Weights of a small GPT-style language model, trained from scratch on English Wikipedia.
Architecture: RMSNorm before each block, rotary positions, biases on query, key and value, tied embeddings.
Training: a variant of SOAP for these matrices, 972M tokens, 3707 steps.
Each number is 500 + 40 x the weight over its row's rms, rounded and kept within 0 to 999. Layers, rows and columns count from 0. Numbers have three digits each. The size before them is the row's rms in percent of the matrix's.

# layer 2 attention output, 512x512, rms 0.114, rows 0-213, columns 320-383
103:444529505452499557452550428471509486478511427465482544543476502427509513425484482511444478487441557529493400531450500485421456528492470507464472501503527484537501467473514498481471484531554521
100:485477566540471469454478520511464521449525522518585528478491551520510486451431483493509533506524468492544474559553543441516544512484496582586468463465475516441458496503450539569511522507490510
100:410532520504537546492430497528480485541482556479494489430555471535589556551515556456400473463543466502476540553458531536504514430431517532517528431480519545538516439555491507525515485434519550
099:508572460540487487454450448497476474541501449597453512553458513478451515517485531515594487524511503552525423474554486464489473459512493520542564461519521500512477511512490492485500547483451531
096:476488410494490492497551493412554492493542449486450500478420481509533487511538586478432527478482551533472451525397486466518502529471554436483467523412490507579458527469539467542469574494466527
100:574543537519473500499500471419544505583522517489466530540487504486496502498521461485503496490524596527485475463531546533482494542472475501483458557477511502520490543475469474524484477529526539
099:419511444448538442428504492508587539468483468430523427571486408601521490537473526518561558504485527457477564461516591532441492451540464519508557530511461481503476511508440429474543488530530570
101:608435493464480510496529488446447478486554509592490502502465521470424506564422481466569498492490525457580501457531482518524440439553486409506497456449570506510542564507514512488507542551515507
108:537465437370451460456501542518517503495475453525406602466469517560491476533479433563506529525482587585524549536462455531500435520565499471457471581536527519500509504600523505429511495470559525
104:475472453464503419548565488471495444510525540499573474487504478442478459413416509479459501492496574540540506518420507514514536508521487475475451456427535524499520619548454532477524522540434479
094:507507574462493529503475544511473488496424442491550542465477482527490500550602516464544476449527513514483450508485489449542471533526566528535559554510536523534583479505470450478513489449583484
101:456518573540471564505545573508529518583567558458461463465472470521519561441485461474467463447491518498516519509524510562475451404487458569500415512506430525511504533556443426519529543450482515
101:574501539500523555495445527503543495579532436497487486510544477522460493512442502458485560499547506493445440387450476466430450548455450485514499436498489489486481525510459502467546483581573536
100:521551462485459553523495464550564532494561477474516465526488555539532495468549553468446517489503551504484573513592506518503492525447420501512487462430555539532480445545479537492524562574459488
095:485580520472436445484517526510554495515513489466490513480443478472515459516471478575473545502548502507413538380517508521448473580516477452491474498485495506475504478522422461428531444545549599
102:475500419531466543583522487407573423475531519517444505513557534552536541531481488481493439481544485560544544536461492518464529490571566438431492498422488469541484556544457510491474492488521496
101:508379457501490496512517519494430486467463526507450461514588571594502486516508486477460462552515483533521544515441465571571553487520479436519452538452448512466427484504514468528509554504491531
109:475485497524492509480460461512475451450580518498489493545454523507477446555516519545501531493479403485543506521415589442513520499562513319475546477506454508438475494400521495480462525570518533
102:459473496447491507481415470539483506501509536519470537497538508498502566540441462518480471453477482498526491490546511456478513573597451470557509520489515525471490511512489396486571439510492562
094:550504543505500509505476469518519453452412467476501511552540520508464495503469568510492520545471429448511662622466490487524479547477522497483480488439470509508438490499538495539559505520435463
101:439581536558470454476509545500522503498488485540460481544527536558501534597510503530453444424534501528481487571420534523475478482515547507600464568420530582505510499470513506485524503479493493
096:519530427470471540497514519581470516524571499462505589486448480414517510465473534496561498450482514502545503484426501488480473535486540504461552517525470505548559659567552523492465533501504514
100:518561582496500489484504541524486520519523505515510520508477530510428500557485479507440521515423475496457541430502536509454503504523538486539550552552526469509464441495533499493528494500479482
106:467531515513528504442497547492442491479535419524502518519544564537495453524495513418426417473478474482454572460526498466480559592533479515552536376422494466354387504489497505481468461465519559
102:538536502474461508561500515450508455524485473524483486486511523423479571508443511458447474478527506484453539482429490484577487474523497405517461470454466450480465464515545525486479523513539528
099:498473464440523513442499423476503452496448547419483536525456584501522461562505547469444513562505619529542490495551520514485489528530530463565482535566500604514511545559466478428468625476578495
108:534517535536496438505521470520495461494492562559454479512514521540505522473495541409444471497544418458530466505569455534535495578537531538565583496446487462430474589444529447594489479489529489
100:445520508461479508512544516515517508467501529486508512540555502471494469557431489472495467471503488496489521522537488518481493435477488553471493457529534439472511417472517493477598500451528503
101:460545425509552528493492473509495504514418567505448477522496440446433520562559562538526506502505588516458544505422495480565451502508500466470466472507517545566497468476523500520560510403505497
099:508473473485499500531454538488492525468465489570435499528495472505494508473465465472535458477434567538475416522427474510512534521533488417465450519513537529517516553487491550570538525459495571
099:524489552548438556553537515481490589506454468499458416467468429518620502572531481497509527529496441498566507480549532436524544496442441482541447520481510503493598487454571525479461530504642463
100:565570445515545502495499462512562484554508449458476500522444560472546470494469477493477457548523512512503547434440607542493520519521516516476544554493527424522514493452549528619552447507481474
098:486511536536527484505522529527486528484450438445528497525498498538455529469548528493520514452535457517428486530502520514442521559458524416422560484543564470514508527398519541562495476521481542
102:548523463483600413480492498455494497537490498455571532509501515456463487511495486468501493488524435512561463440507516493559467516454524499478534515531454503482470499505461492536493423551536503
100:526509535432494485502475497529526422504506465485502492640500555467445502483486522527570531478480510491490470459474518502530470529449488495583527492483505476510559492559476479494523502448532468
098:518522470547481580526452397545597592475506433538613563600467417450492435425508544526485530514436537451512504448423508588488544520543519539554492490548483492488554488436510518417449553476468452
109:492503486510499488448384478516482424517490408500477592560474501556504555468480537537514510509447548488445489567523489460396488524510468478456519464530491508471483462498421565511495589516511505
101:495535489483477552492472528549529538472463578490472432438439522523526432498574473597495490542452538617490461508577501466543524542568423523437503499470539505555495442481534504483535481481481437
096:515500491492532504432630469437477491523431598487458489510554522478549503504469553480540524538464515493549502472564533469477458415409472507473532471535476479515518492492372483449472435549481470
106:473456500463544584485465486584632488442487489602499578449467477495481514550475481429533573511532505507497551528584468495455544516587513533480487462426438481511554451554508539481482515506564502
105:514562496496464454519456552393519412536483448456505481460427494454497522427513532542533528506552540482470585419473559537465494463529565559492580565521489391464456499531503522586515491554530490
101:507594522476445495518493476554480559504510474496471554465516565525512520503481481588526485549498545571408513485544569444502504484523561514483512460395464541462397460465439519465557524490508510
098:544469455541524504437534555522523495529473523465490506467553520512491522488579501515496495529565508542486506505535429469560474490541447480586487538419516526496504561485463463571499523448400470
105:488532546432526528521397551489481492464551495510477523533504516590488516495483432480481506511491523497528481557547481536384427538496505509489465478506501540512535508448473547439502497464515512
105:469464590437593482492490476505443460519534453577477495506502437524480516496437558573572581564414442505509564518513507564514473415506527519560538491534425527561463493502482392466559504562487505
110:456466497477491444474536497416425514498450542488487523428533471460518535547466502505538509545561508506483433505467512437583504534565566534454454488493525487481526508517559478514470437456476468
104:520510458521487400502460475564506436496389483514475589567456505476519483399462464478457477519520594526487493466651468472514443448558482550522497459475535535505451539490454457531441529451509425
103:499523536489509434512462494478420504492469574474420546551535524542509510560429538539488495482507489520529467523449554511489519616525584495509477515512514535530535541459530464539531483429487446
106:510479533532584479512474523477435482494519500458546426504546500572487459460554568457452474502503473521541520512519532574497511503467483517536614518524469605425544502537494526542523471405469485
098:500525578441490509513529498430521462491499504514457499529533452457570462512551529550548499487451506538522491496563535556465516539484553559465521501555517490505526483467446518500470431467476501
101:477473469518535490474491538500433489530534571513480458470517538512503513610452452511470448533484488489523582523466463518478521526520439491549464510448482575475432467561431441522476551480440450
103:531492493474539545560417527497469498432513490530465527468513466450534454519491459509547489512511472495479547470451515519522401482472532479475454494521455471480441443495433486579594491549502466
103:475452514390561522469482503563510474536602504538484517426499505463513490532493517479475511507496466538503474457442553460516510478508553541412514428474528462474483462569453441505589489452458504
101:544485464481556568572470518510497463502520561534452485515540488437463478475507475431461512503527459467548532448504530499498546497510526477484547485541556499506464545515554525491437526468552559
097:403555585468514518554523554571546543457531522506498496437471425460570505446513506496498519506525512496486574502449547538546516514505506600482436531518470512499536516529521405494512505471517428
100:524473498474426531424592482502462439526481522505487476511595585511456442451466510463482436557512549474524454454421541580576462515533523534503433519426527536468456505461555537529447437481506473
098:523484511495508461534496466445436527547542516500488502509584506474504517492504527543414478582464502507513552537520478536552521548487482502451537446477523497537445612481480537457510497469472511
098:469481527523553530481465516555511479550551434461488543549454591530569541487523565515404440481435538526462446440532475487522518532460401482551466493460498480546519432522509524500497430431570566
098:524497465448507551467454487541525495496459417481442488557512528523509547558510467464543479536505513507455583420512487479500522478538500500541486500491533515497444485489412506487536543485457436
097:477458575530461486511490533495465519497482504472479509537491547524494423578556521486490449551499525504501539473521478557481549513476423490477515498498569543483536535531516569511537466435509506
102:528523474491489532500494505501481521428446516483518513489474536503477523467440484519469459512448584512463416496501451471498370477444531608485491532517521551551472462609523524456453455506504450
096:440536466442523611452502457553549549496478545545423414530527458491588443493512526512524488544463465510477453470495521506510458507490516468457484435402506486539525521452492543443464558546527469
099:388525518457464548623493540486451444525517457530479422506549499479472522465674516526531439506502402555557557410501521550551516525449515512521528544500528494521610526468543512527466493414475495
099:510501542480553560531553455475508489505525473541507416516556429461529570449463450528563517509503442542553531506508469558579491451489644513497544528543517502522446543453528510537456502569481463
095:389530489521497506485501497478528512509479516531501513486477424581570492524553448483478476538513558506542493526451410573533468516487560489539472551447536487547490494522562504493496506527467515
107:533549482520418550571497494339419452534461562484489523547520524476523529473526457463560455490468492510496477468462514544517449525514459448416475544459439488484547509458416472500545470557483447
098:485605548478482425533522445522526537487511471501485492511528492562542518482555477422434469502514547554504434544495546511483509485528531404476452474439517497488520493491500526455480507546461522
100:574543482615492468481524487522547487553465446519517420516515488555541493492556508557520504514556513515516475508511408449529525514438513541499546530502469543500509517583535541460513494483496509
099:510507491540573475541478465479473463524514537398483461454510497538487469515520502467537530523577511489541501529450476471496479450476503536478411442584514563499414518554537527561539483481453499
108:513524555510435428521560557488559571501463537437437490551429492528552451459514460493487499527435523530540592468512543505508507504502472463539468495535494533487450480507542499534549585515514488
099:464455496517489486521480523522493476439546352492527522462454492547534532574544482507510496542516492461513504507481475424492564528469453557570512521456485493497542416539484468483481538492543490
099:526498515441426516500550495490424548517421469515500485496533526526575491522435416547480522460515528570433525488490555543531432535514497514488449482499487494518438471528512401450484461472503444
096:442397465459476464508536515505457531461502479522524483541470516516512452521501468562511505466513553480478531500535460416558534441522542453465514480498540533504498508478528427390506469518520494
098:454560457514495478507526418453479496530506523471512534430525527470481552536565459502527477535544474526476449508561519519495464533419513560444549448486475446487543419508511492469518468472534495
095:625488513525486513583500448466522549486443477484542518451523486491449530495514455538537558445481539476474455515580531507582514479414480522545488478459509495536515471424478493520482523464441461
103:590529407539509502511482432556515479434512528495463420452531552453530485517515521451511541488543469508526518521539523482515560574466543452484466514466463488549493496525562559487467577468473498
092:445459524451481519482491503535555532478456442446532558430401499515502431418476485496538554502510596529529497465503430511569487476428592588545462534499505506517459524545553476543537565526524456
096:519457514508521503463495584490471518565541487526497471617567532499477486513518521523485444499527502491521431528472537535530487453562472469467455497533439506396515502470442532446455514521445521
098:520538570515430460523483528506536475520455462530472466563475489561549522482513472458449502543498587548418550460449511551472466514487487503520536548443491460505481527496529538528508464524480498
100:515501520452515481492517482451541479504488493550469446538498509524473493464497493467518475449513415463500456520485487549454442521498490448495482496624399576470521577459461441427573527411518497
099:553543489536453516480475522570486537484484461584437495579486543505543536518493484481504477575543479535491503497535566496483502468545453436481523419465525509534548544517468409474439505467489559
098:540446564491539448503461544464599434527535518469468467601476516512534439459491515504453501471424530465517495543488529490468476517531484572540479513493510510530543563502517439519533541501595432
095:480611509474488484480504498544530446476486450523478523450470545522454545460454528489541516439479522507468479446472552499427452521477531520533547593526470484473538482545505480470513499530508515
102:503454535446460476507438470513515440527555395431507484504500484573581579540427452557529561477487501496517544456499434459451533480479586561497511523504510505520552495535505478446459536474447455
094:466436506503548462507527496481491537441460525413521557503532516549520490555510503484427550602523533531493509510458521553508484577480483547526459553615552520446563470494507540531414426396471468
108:539504472494509554508538524494444512485512519517484482521484508466512522481578480454419543529499527470457506510492520524487472568487465492448498391499482489505515492436505540485496500503472439
096:508460413489500469481515515482532518484532492520525463469474498498524551524417493471445466539502430535489490468481534491535519412500556513503548508518536485456472470470499484530453499429542484
099:407540487559486513504506433536519509549493529437481449433562501553580482465454544432499502471512600577477374567476492514385515556475502546503562513519558513553488508563468555485452502551483553
097:462546505445482480522495592517531519448544529476435571478483482557473506521507545545450512483513529518445570521491527518428442521595492542419537477449482503489526534493469462471490459502546511
104:534522477534471511516451509536515523450453566449551464461539461574511503487521499523494554522493590471480496537617504502493465473452461481532552543537544507481471562596553472509563512467533533
099:580410514596498568489519557490508507565481494483533545493557520584461506480503456526525508452519518516426482494526429455469494518415454528534550535425557547485467560514534531531507472505506464
096:540551558508413519510560494534509520460557514517483574490579547493535521532489551574477493525541455549431505476513417473459483509479531518509504534495472484505493515385503530481510479480411470
104:553484386518515459525545452532503541489431541498501542480520491439547509455468525488513594547471546495525485503495492514504494481506476486479471520554481447513471456459499495436462482492513447
098:444538516518519587488486461488525411488467511492452461444499493529526525488476513548500522531509503555582475466495503476469481529547424429499471500534493551480463460507532482457596505505454491
102:494496526467435507439468448438521426490528572449444515530521479586499556529417456500433489470525439506489511440468521542498455465483538469465496514476436495513515517497465478533508468547534459
101:486502525428495571506455478424519433557502462574441552516526463522429594546487513462552555455516520467529504477526512535467423481550498491479514592443490538461500503470484480564435443526510459
093:442537511439458521552522441506445491515448508423513511580479560512515446509514483576518501522409595550530486530492478411503543456435500501492501455558499533508548509554556509494588556448542475
102:442455512516475502505571517523403514494492498457475524516464531549589503484501514486478455521536461533534478427465498472495556474553512435582521512492519494498449499474530431482465534475496468
099:440468478503542487557560536443530500497514549428487521540485513508612493521485478496447431499550609464566544526448533494522465509496532523453420486395560422558464474562432492488491455543473459
099:564483599495571492512485465518516464515481473525478506553500576494456511532571509481613533489496508605521503525452490593411529530530528524489447482494480446434448484555455549520523519546495512
097:470539503420549514481518543475514531508518497560505556482447502485423527509536455491484473484484500553503496532464459510480489510476531414450456530521526559514494593511465466546572512475454482
098:465491532462482534520504555495516464535509520508463515504441476531580618542546515465543490487449619424542409593496488498533516427536538570460365542557532467522541475528564515461517481458474430
104:475543519450484561496527503436447452484539426458507544511493485488471472470446469503450506511543558545544452471600541558484428524486538521520505497471522492428459493514541533477485566498509513
094:515524385513526457510519552524502568470528544567523501440545475478502482531477508511438488505507460489541526522455496535473488546511441440518530459579520569502533442552548481508479576416521517
099:540525534530472499573457498512501487496517461537469504510448453553513510512500484477397546488555466566478441540500571463545460458529559488484470502487532426521557494463535556545516440510529544
099:542438507540417444479479436522540516550559472515545525482509561447460441447502593558533519472485453522470439437528514453420507474510468504492495469494468560496494511534510516459537570456456451
098:541510423519516585556472453499526455468446452494482461473543470547541500444438529471524504504546548474445456511497457533504492509492527443489531498498548526459542517470472518545530490482505483
097:500493434509495557530476396537527492454441484472521473487544519438578485537461484462492573515498477472476513467523500499542489540528481551413470541519494533525421492545415456519466499471552510
102:509526534482473521486438511522514552523528488524444540596459496506489499497480450486466525455446453527464528527447524486421523547476558444496497439502473449499467500534558480507518512499517518
100:498473500480539431460457542470501462549545435473444500497505544502529509545524446518547528612456504543517463497483536524495505580564459492481536487460494499493495497477437464502495492526495488
090:560466474476435440467467489501395505532450450481513528553497564526462490502460495456504507541419511534496491510446471485484562567521507552567566433549437512523462522417457429555460491457534503
097:495492482510496460502452523514505465495500544446497421440522511469507526517457540516485460470484499489534482479473492454495509508481518495407510458408559490458516506516501512513472513535458473
098:503474489480473590501521499554454521503510499473492508541514574436489490569501458554492517521496533457471463567484592460509545444487501424467404486503544480497516462527502419468513473514461491
100:514514534541468485525572473479485448503448541554489481457480535528474518471485501500520419505586493501507464543501425458500469480526574473509519493467535491474536536506549506469479597514523524
094:523529497551542487549459501491531486462478573449491377494532531568507474532482473514541521612507565527450477538498508500549549510457451552513482551557496583493461527562471508497485521494470407
100:509416482555501524475568458525567508534566550533526532512488567527467496459534559508479469452496495512568488450456440463514682472512461467516569540454503566531472565508552546481477506463496534
105:480489372465483476469507471439476501483504531544472461489472493468439480514516524511498593546487406495518541429470479519482436586572487466446445499516476522532501496454490484457470501545486466
099:512517509480507512484521496480478504453535520510457433524544490494474433503456452552538482534525517498573528527541581495521397560483570460522532547515498499482534418469561426455457482493443535
103:500452514455506495568502513555473532474560470527518582559439462457444552434414496447576521463504511489490495505505492519425476556485472426469488504595437544421455459477465497465434481486437438
099:545507487517517524454484443440484403550481481448491536544520515427480406424542457500563485449491543448612477464529534588541547508520411472452529458455458481507480576491449480514442599529513539
104:544529487492519474436451537437502465510575479469509540495413584452447534521521552506461484500518460430494602451560546541508517463530490459499493492480421527464565463514470472508481500506493504
095:532544494489489440489469536526539529420432522482482495462537467593457480460452481540477549500543554455436491491570530462440484496548505506502518444507513555497505519542580495501502452498530430
098:489481445507440455482494509540451501440463484508509591498498547467449437525458496454488525464542478501531467532558502513430438530568441532482483540485479519504493491453504467474458514482464452
100:529584396523464398515441475468475450487480499506497497473554467486524457501415507540540452568502528563608462522436486502557487522579499531518524538493449480484411474411512499524471509553510467
096:515518485499548470541562374504551487442509470535529534514514494464571483610476447532531503530454556535406477529510424465503472482496580477503483477505531494565508451542482546463509452519464539
105:508446447529514469538521451469459495422476561534480538485484546502463539510452493402437540521452465536554513579461497482493514475493486487497492484483428467486513534512498518500489518597491449
101:435462529473549496544524482438470446511519496455505485472478496547561487493498420483486502505521444363499501460520499496533492578496436463569506536542518527549426552532472478542491522526540483
098:514524468541486475584540502519369486499460499502503449483557511467488533445522522475505445572529536515486492455546517490576482557454524551547552511477499525483496516524517524535443437460476423
096:448521522514507511535590447475427535466489509456507408490504566563464564531473508442508496507519467467540530486448550480570523570546422529466496511456515511533473449536436483551571498520454505
096:521483556526504474424540517457515487462490525516466463529526510536562466500461522447500509520525543478460502485534535456498493529439506516541467484512496554499460474546543528501480556545520518
097:507463512474449542506482488514416547502529438425485464434500545494536542405345571500520517494477553532575386516492483467469514511461494551556524492533496459473471477512479502498507507525530478
099:517568473482523502492501483450494484528433445501478587554507592470483495519524533459509507505547485576521501470494459434541526565492573522455546419511517527526565538520445497466428444510531451
097:561459491448498571471531499520506467485479570442489556517480553465486483492480542521484568464550619440594462414507588465452495542508521533461468415483491497539540506480475442487485549512530449
093:447538484549488497420506500477494483522529518423458437538544517529582486524534549441460451518568433542522548474464546451512593453489526453463550525514430535479509506453432508536461498548436536
091:455516473522387525485502480520489503523410560443457504530537489536560496461399530505580540548496509555465467459488490471483511431519499516578485557533435449470541513524478486560499466458521475
098:547443491471474484549552540461507519551491467531523470395480473470494486468427505553530518452570558421416529488599565472523517508506531548482503416444494508503489413557507538594518452512463466
101:500500465501482510442465545487440489493548497524484536527491461459401438524551445508457465496470447456446530462521546495439484517474459506477543539491477507448500397387515496451505450536494581
100:523556497473490514525504530428498436504524519550507505633407559538510490485487505500529464472518498504518480501421553572487450565552595416508474429580434515430578562466570527505467492543515373
101:514493498560523538522548472550457534493499513512523446499518501516490485517490518536419468532445451464479503467507541481441505442542497457486534488431514510506479462507444460518470524489517558
096:511476496518425575486503528461418537561471484501555468474527485551507495455434460541480413485477478513540497476467534520477507466475508553480498412388508483459534567462461529516523526535590463
099:578521417483476479512504500415514518552424528517466455435519434482545497514456490517523501557547487444536491420484584551565495466470575533501488530505443533461538451514514480573453536468534441
100:444564491490432492532516497472490504515544481404503501529480560484624506551477508462459423502545518620509439475495467481535463521476563511470500512469533390513523546469464528462503498559492522
107:510493518529468495476478510506463472511537531453479453458534531517511529517475506531534488452510424495564571488484534497542584534524496457544531587470415545501450513519466460606513568501464520
102:467554485527515524508452417507589534479537499451503504475485484491565503455460446526470472551454460546562491389474478468471476469469493497508516551518454510472528563500533496499458534443497500
100:504535527514453482501469487464540510501521417551483499559482483471515511481549436573549459511493520477426543472525492513492462551509565533465479523520484440510547468410458492513436551542464492
098:477473513496488514528481554475510487518484462543487531463535488557516532412542500474460463501484476533445485519500488509520506489475537533541551657411438536459506594455526537484491513451502541
093:477523515453416499478466470546538503474476470539506563492456480534554489495568498481500503485482507531426505509518427501509555489444580495459525521537583474448477492560543519464487527513512522
102:495528483488581476523460498449526548531515503513568459520529512503469541553546535572476500561501479521549490450510500512534561512532479477408485451475495534459495463471404520477562496486443480
102:539459453461474517507528476462458591506520544540542440495518476518515496524524525501491502508491479517485554475441559548485570458499459507510469438526497484403467520476497558453449507554466499
103:497434521517450529504528466545501456514550491454487558458449528565486476486440516556476523489461590500516504510525511419434508459402518525585431455510532463529530452486493495500513502541547559
097:549510495480484461502554491435466497530501497511528496471516533495464504485492531580422506436522547490465515496492495511498540452489451495531498561547482501457545509467464520508498546499465500
098:560413459515502493480457501495540513492486424477535444463504472561483462543496438486526487485554496501534550478484452489467510498582503474448499524431481518487476490501533511529444501457523548
099:458503397530542505571542544542485466464481445494476473458478434537577528505579504491452565478525547546507498534498433496537447504474518421500441499506549484491545539509557480541493554489440463
101:579490471491450524492475466503453506565440503530522583530505493462520536518466456510475472498531521552466518468498500546486459518479512554520492482539508500517395531485437479548455493493481557
099:539541493502570527546531504465503427501514461535454436482488486414477521318565425566470455484541465418491453488494563557571584537467525474534552473458469524488503551485488505454476490492524454
100:578510438496470505548506474513550491475534475575480491494531509483426528531480569496500496489569504450465518504499497450446515476496516567447479411444595499540488519548541554462519461467505492
100:496442438467576526584488486507505492491530500475530535406449471393469611505455537495527490500486400467550534456490465485489487591493486489527478540464477450554508516444421498496555503528487430
099:512501505502512485464523512549491511506540452513455501488512537515502547501524577459454468533483577486469541521518444531448475517516515537451468438483541546503523513424513535478443569527444489
100:551494529447469491464487495460465529500449498569531430513539516488407508454543503504549546562487495423487591559496579583532426500454463493426477566482525501496474533448487540485488539500463540
099:508542507519477510453435533589449555503486456432465501504590443519429509466589506480436514470544510526471464511571495524478493514410360490522552488494540513460531463487467507501456549484548534
098:475522541512543467519430544402454511511559446511504578563533509529522540526560563458510616488455505482511473515515467489492466488488414390452540551504457463458520478484534499508493432537506564
096:454445469536505543520542502511454442410564630536500457464502414452542570465451518438486484472508512473565486530458489468473557488557484524415582504473481520438498510499522486510534531563523445
104:505492458524490470523527469464464433515495543510522533464448555520445424462533504565515454511542477508472486540463464504432434370469590528499524514504517478450508531504539567506529567516522451
097:549479567489566493506599500518470474464542506488481551477537561541552520543502506421534487448473491478567471527451431488445528521530512500483508519413514489521547469491532484555536424449542482
099:487483480439514480520498509518490573538497486469442530504494502472529501457433448474519483483459543529517518579450466494553462471488470449486408539526573454509499540536561541444510539549485550
099:478485503567519527502512548530482553526408535422472496461417464501554472501439523466520513477490563454496511544474448522464606508499478489502502527489467485568607532473538581488491495415523503
091:596493550500447453571497539423423476495488550457495516542442495437487471485592506514467476525512444424518461495514520471496513466509511500516504495489504461514497502442494503483477477536476479
106:496503433474504484466535478449536498502470560494572452538533467489514451523471507519506478470514524504582500478422477486517493491525525529528484479503501525490442549483412520540489511457466511
102:483448539551526480460601498472499470540481471530505513497472474492502463460453482500523510473571501419489467467443602494572474515471583525511459517500494516430521560571532506545437521475466442
098:570480416556523462525467495489445475518471540463546484565496562480485453501464513506483433493478498505508511528487499529619458508510550489517408472521565459471453547535447447531492491512507422
099:512529512555459494565527565559542520528492520523486480542509471484537530452526546499525497478526480560522521476470531513565456479435505466467496524542530519531572611580522498513466484514544532
099:515465563487508512489499491493526488457514471500533463538512460495511481454521547467490516486518486509481519498528518499463563513496472497502532455462515532556500456461468583438471556532448514
102:525524455506484543582520527500506531505545487479459504479460526455531453510531462510425452585527483558474512534501509471505493508504497482534446491484444499407417473489526544505552423576464433
093:459561525574473476491491450477497471492469503475501567496469463538586541503488443459524515518462401523536453529586486486504526508548549452484510481515474425562501460496513533461561460543484481
102:546494533467458475477452489518521486570470427533462581567396532470440540425508446607555483481430556478480571525476522510432494495500556505502460504551469514496578550476478509520533519538497522
096:532422567476412494470516578446559539537537523530535604481493547537468534482480551548515508568494530571472511501519479539497432521487513424466478515529513460446536539503462552503484526510540509
096:499455457514543524487544424498553460488467430489503448417495475474570537530505509505436445515462449557443467480466506488551564529502495469502550486493501540575476573525414524574451557512539534
100:536522517484427530503491528472505533508447490526472517476505470453475487535426596498464492499515575505490517528574531460479514474526481505551475443456473484474474465500508456474488422529447496
096:452472530440485540516533500422506556431421533492580538497480502510554428601487532523472437461438453466482555475509512531474610479533522491461475407492504416488538479466464542492509442496539556
100:540564451489536503509501573465466520501479381503543481513524467502506503483574433530575490414537465478463502463551492459551536527483570535476552470499531509450506492516489530521469455545598527
102:427500500576504515526491513459473434506525498549555553503460437503487480461634480563480497486596513497494449582514559531476428471489550520488475468521548535501580573533518504482495464523451489
097:572522531500439462543482537455483495549520502540506479473459508488468605477471610573470488447495467509400464557505481523465461543458494510422585547493453510495533526474452524509565473499540543
102:591592567507495464476470479509490494525452404480511566549518537530458508470461554489444527482449427552488480489513538575521448543550484453477514421512466484513453477423485529487544533509525536
105:588443482436504472426489553481531504520449441559516560453506455512463422553502474563580517494490493456479519510570531531510430445549497592439587533481430487513551510458491534478472492495570505
107:434436482525467497573482427517458515529550439489570501512460539457523544613514493486490473528513527443474527600415476520460490570475531460588491508548530555523425454524517475429486500585418497
102:504518494494489438556456473521521462462459507468514601507495514520484482510513458495479537548489563498489405487497489489534473544521536542526505526498527543541463527551502581524517491502495475
104:518484524497570471516542545525528381542580428506504549524449583507416462477495460502455478502493534507580483565488428489516482517559567479599564522573487483492584562522542511478481438563557513
095:494520465555481452535572509446453615435514553507514526473517448445535468528541389580561480498531502471496463475492489453548511457448468463446456513486455475482521539575506475432524499530557508
099:469509552507421524438501551580520466522427485569416525525520427563507510475484491511577506487434486520395558482547472523447532493441497505502446521495505527486540505484443478500543529498483490
101:480442502441485552521476394434503482553446461407504563552411519447503511542451534488464474507464418496462536426509463530516497551462532583487517502455484456507461465504455494437578463537512541
109:468446505528546541407492423454586481547539533502454539451494491489545544520467526517531543479515489536540482474525541531450520515447544518547495523519477520501541550547520460483549501408552493
104:578417434449482445528517565446443531480493481530474452428489498481531549479431527452455525490467597440489505493453565565554505482481517546481453494476475534487475496487448496488462509413483407
092:530527479472524489460424514425520475526517407527513497458502430427478490458508533490501515472498540452485461497487563550470556467460495570527547548562483478530528511508517492500486521459513487
100:525605540487542507554495397437505527560491440506564458475561471526478551454475402520479490470527509512470420472569546552461565520431487523518501532387506516532494527512503514576500478483437469
102:536531427428555490475461489469517504509510511471476484456554486447459480451484474493522412495498542542534470567441523484447472545502576425510477520541555513494489450490475546448422519490480501
106:598555461505479484551406522507543516431523455507530481470513494500546474613568462531496505522515479540557538526445521539483495563514455429472471434488474527478568460562480574488464485485539475
098:488519524462521530467544505427527469518513374535443484552482455447552477463492497503568447485455565546545479510462510579491472497486480476455503547503540479481545420496512570482490481377509495
103:481559481500483513480476481461526495515568513420487516505528494511529492524556480524501468451510521511553498467490529489511484438508470468502467583463480552516488497509453451528465586461506475
095:508478485562563437507516469478546477471470458516512518515446461397471503501587532498555529469522551447436541526494477473553484493503576547474498513513484561491625540513550539489412511437445515
096:513471523437504485523494478480499500525445490485498433527560505455531548504429456564467498441515507460526504463470537556534499543512502519413488488519511467476523495537430525503480415491562535
095:469467548440568510543461535548517520512450467499479509560593535500492533537415589459530509540514531543536535550521400524509548506505460498482511488514539488427451429487504456453512462444458478
092:490524505505471422440493499518454443545510487515536511588510594496467437452505460455506531445562497472513451513512512477558454489539530471530529550469506509439462501544534495501423469584516553
100:510518492541515484539593539445487470489520499528470447593524495501483411508469533513502496441521411534535517470458561515512448405479510517494531498440474441520545471521503572540506448446510448
098:441518512524551504477446487553481524486521528444520594459531477496559412599473602580476567516391445492572464561571445480476483417509484502548529561575482502533489515408545547473542500471419459
101:512561482437457493479512528554455567458434532557490481469472524496438549550444473507555498514458496476398507471498593623524503465421447537532497563621552493502478533462431440471558520533490409
098:496477526574548512531522522410528479482519497487536493490545424415488502469484454520426558508450516482585471512553488484473556464485460553488480580526465526491564501508512551458443553501480503
099:480508490518452553487532470488560436506466512588413456526517569512478498513513451462521481474523552544449453476440533528575532546487543485511474472484514499462486576450517539469438542507509488
098:558476521536500481462534471535518449478567527513473504503511477412466443499526466493506495453558461499507493495542517516552492525510509471506520487422462416569506498472545531459431496544489564
097:576498561492435483440500498523391527424425523458507457463514493488496475574621531511561539478550474519395588451567517453486462464519479467540481477405506481550473512488545550534517446491529466
095:533508497568530591478586513413449430458538484403489435511520558518592556515543466491492448496579514504527462475450504503552494481554530529467513499483483520491502433521495384533483458526533434
095:486486445455474530537501479561485479478527494382534482531503493572557456498521503492468499498532498536491474464533494508496495497478556566546539529481401444578427517484558516532491530462480452
097:474553458504495440443569484427506498538474493475511509556505474497473473486439577487460474557515397523476521480538538511483522465458544474549574556563467510515489529523456495531535476559423496
102:577431426503500474470500484543507443487572523577535464512522567378408550446482487480526487478464532492501490504464468466484473523457453460549537538505506518565468494520476476470500502503405540
096:525436497514447508496442547576516497523461508453489494545527444543471506532493503501533485523559504483488478469503524472501469511533450549490472479480438501586505542457543424520496602492411486